config.yaml
num_key_value_heads: 8
intermediate_size: 704
qk_norm: true
extras: ["some layers without attention", "local attention windows", "gated attention", "value residuals", "an embedding shortcut", "skips across layers", "capped logits"]
init_std_up: 0.0342
init_std_down: 0.0
decay_fraction: 1.0
doc_mask: true
Each number is 200 + 40 x the weight over its row's rms, rounded and kept within 0 to 999. Layers, rows and columns count from 0. The size before them is the row's rms in percent of the matrix's.

# layer 2 MLP gate, 704x256, rms 0.0894, rows 308-311, columns 0-127
095,115,211,131,175,225,211,216,206,209,195,256,198,184,241,207,218,240,177,138,185,201,138,129,182,231,190,293,216,177,221,298,223,195,187,209,177,182,273,250,226,253,177,185,188,143,186,232,187,155,187,171,247,130,203,194,220,181,168,226,178,234,234,177,194,182,243,253,119,193,149,205,178,262,232,203,186,211,220,159,177,244,227,266,205,145,116,205,192,159,194,222,194,192,188,196,227,225,262,101,172,297,202,213,204,176,256,200,242,127,241,209,113,235,188,196,276,214,195,246,154,173,223,315,211,228,205,172,178
099,171,221,180,198,176,219,171,124,262,220,165,222,166,200,292,256,273,203,195,242,210,146,262,210,237,138,234,233,193,195,235,161,196,164,209,229,202,273,221,254,164,220,211,185,173,151,207,199,238,128,218,268,192,177,180,153,241,209,232,113,221,162,220,221,201,260,183,221,237,186,295,188,157,181,123,236,173,211,185,240,298,185,216,222,238,177,228,187,229,124,180,204,235,233,209,137,218,232,231,203,252,258,230,211,192,175,151,223,224,238,163,262,133,222,159,235,162,207,163,160,144,147,171,232,271,180,291,178
097,180,245,225,212,176,180,199,152,231,203,177,243,178,218,219,214,215,206,161,207,163,187,188,251,203,193,265,222,180,244,247,109,175,251,203,130,147,247,258,152,259,199,191,234,179,233,245,164,205,286,230,168,150,264,221,243,117,239,158,150,202,183,203,178,87,275,226,271,150,204,164,178,221,168,185,201,192,159,151,200,204,154,160,250,210,202,238,195,193,225,184,261,142,255,205,246,194,174,268,160,220,235,215,209,166,164,221,182,209,232,216,237,250,217,198,219,151,215,249,129,225,177,236,183,183,210,186,221
095,134,239,188,170,204,212,193,191,275,289,328,318,258,198,216,154,178,173,164,192,217,180,152,214,269,220,181,162,248,175,169,212,246,184,164,182,171,183,184,178,242,143,194,231,173,232,194,114,240,161,240,282,209,224,250,119,210,261,130,220,205,169,229,182,175,180,181,215,230,123,301,214,209,276,139,241,124,204,231,206,198,225,212,159,195,159,198,134,212,188,217,251,185,195,251,193,161,203,241,180,293,237,225,156,259,167,195,134,264,241,191,196,174,161,260,144,174,264,176,130,161,194,180,155,246,229,155,239
# layer 2 MLP up, 704x256, rms 0.0892, rows 308-311, columns 0-127
095,185,253,193,172,247,180,169,200,243,234,193,237,211,252,243,135,209,212,350,161,194,221,264,177,172,204,271,171,160,131,270,158,149,260,201,249,233,194,248,203,173,174,183,212,205,194,187,199,203,165,252,201,312,235,209,200,245,218,102,211,227,233,191,205,238,150,202,267,255,196,132,193,223,222,230,271,209,213,123,173,163,229,224,219,156,127,208,125,237,246,140,273,147,225,214,220,229,164,259,245,193,170,221,244,198,174,146,225,143,178,259,185,169,151,219,249,223,199,161,213,247,163,251,220,196,167,228,235
098,186,196,202,248,210,115,236,178,167,240,182,184,154,231,164,204,268,205,132,242,101,268,198,203,233,203,176,283,139,178,248,137,224,179,295,219,232,177,177,208,237,125,186,205,215,149,199,190,171,184,232,216,255,211,242,158,265,182,229,247,191,145,204,206,238,182,271,243,191,157,183,264,165,234,151,193,156,248,191,188,258,185,127,163,151,165,216,158,217,148,171,179,274,259,169,214,150,224,104,245,251,249,236,220,153,185,210,178,257,256,186,234,221,244,213,220,189,195,157,250,249,130,178,215,223,215,162,228
095,169,225,226,202,170,214,184,167,170,207,183,234,202,231,145,177,245,182,167,201,183,175,200,197,256,199,171,156,223,169,148,222,169,217,175,209,178,173,200,244,220,190,257,190,221,163,249,175,181,152,222,210,234,110,311,177,187,232,136,265,241,246,169,177,198,180,188,220,173,196,186,210,96,197,249,208,200,181,201,209,165,220,171,197,154,218,195,224,206,255,171,165,196,213,172,148,169,194,145,172,139,243,205,219,230,329,187,184,281,201,242,119,174,176,155,147,210,173,182,236,277,164,150,168,242,274,176,262
093,153,220,116,138,210,243,174,211,324,154,200,211,180,231,236,188,194,187,268,89,221,159,253,234,225,180,190,259,162,172,95,208,256,198,189,222,211,117,167,166,167,233,231,191,190,250,199,190,170,156,141,234,215,231,209,201,266,185,211,261,171,179,229,163,239,211,223,219,152,157,231,148,167,208,178,195,216,133,148,204,147,118,206,201,306,145,203,193,242,248,176,193,202,196,207,164,225,195,267,201,269,215,210,220,162,198,180,208,211,155,234,154,144,218,216,257,254,166,261,145,183,201,181,202,233,217,155,185
# layer 2 MLP down (transposed), 704x256, rms 0.0866, rows 308-310, columns 0-127
094,246,231,285,141,141,232,208,197,196,247,187,228,142,203,213,210,159,167,175,229,247,239,168,208,191,220,201,195,286,204,166,194,266,261,187,200,182,178,118,156,215,174,269,214,134,145,256,146,170,115,220,232,209,244,209,222,172,172,225,240,313,205,183,176,177,202,190,179,241,269,229,161,139,137,288,161,132,217,187,180,257,178,239,274,224,258,260,236,206,212,210,286,266,189,164,177,190,174,160,188,184,181,216,176,199,210,223,265,151,229,249,159,236,233,120,174,304,232,160,183,149,176,138,231,141,241,199,128
098,146,202,209,254,109,206,171,197,206,232,193,207,220,241,213,188,176,117,206,181,167,192,242,241,115,265,234,162,204,196,198,218,222,184,216,204,196,132,225,206,260,231,172,247,175,210,215,240,195,181,228,249,234,221,127,220,132,163,160,135,254,193,194,249,199,174,238,246,141,212,171,213,233,228,243,172,95,163,148,133,208,236,204,188,127,244,153,237,203,252,187,205,161,171,207,307,152,213,202,208,166,215,208,244,223,227,221,216,211,137,135,193,129,228,225,204,208,154,200,216,164,227,244,165,240,157,215,230
094,180,211,242,192,165,263,201,223,221,179,197,205,196,180,148,200,146,200,243,243,135,180,183,202,162,197,266,203,185,289,155,159,114,187,204,243,145,202,174,165,228,179,164,95,135,191,167,183,175,173,215,221,246,227,213,225,190,179,282,134,182,238,192,142,213,293,103,241,202,195,257,235,237,203,163,233,199,263,239,193,166,158,212,200,231,180,241,231,171,184,236,284,166,179,146,171,221,177,147,241,108,165,149,173,237,219,171,174,153,198,238,223,312,222,177,220,154,238,257,118,115,210,192,181,190,138,203,137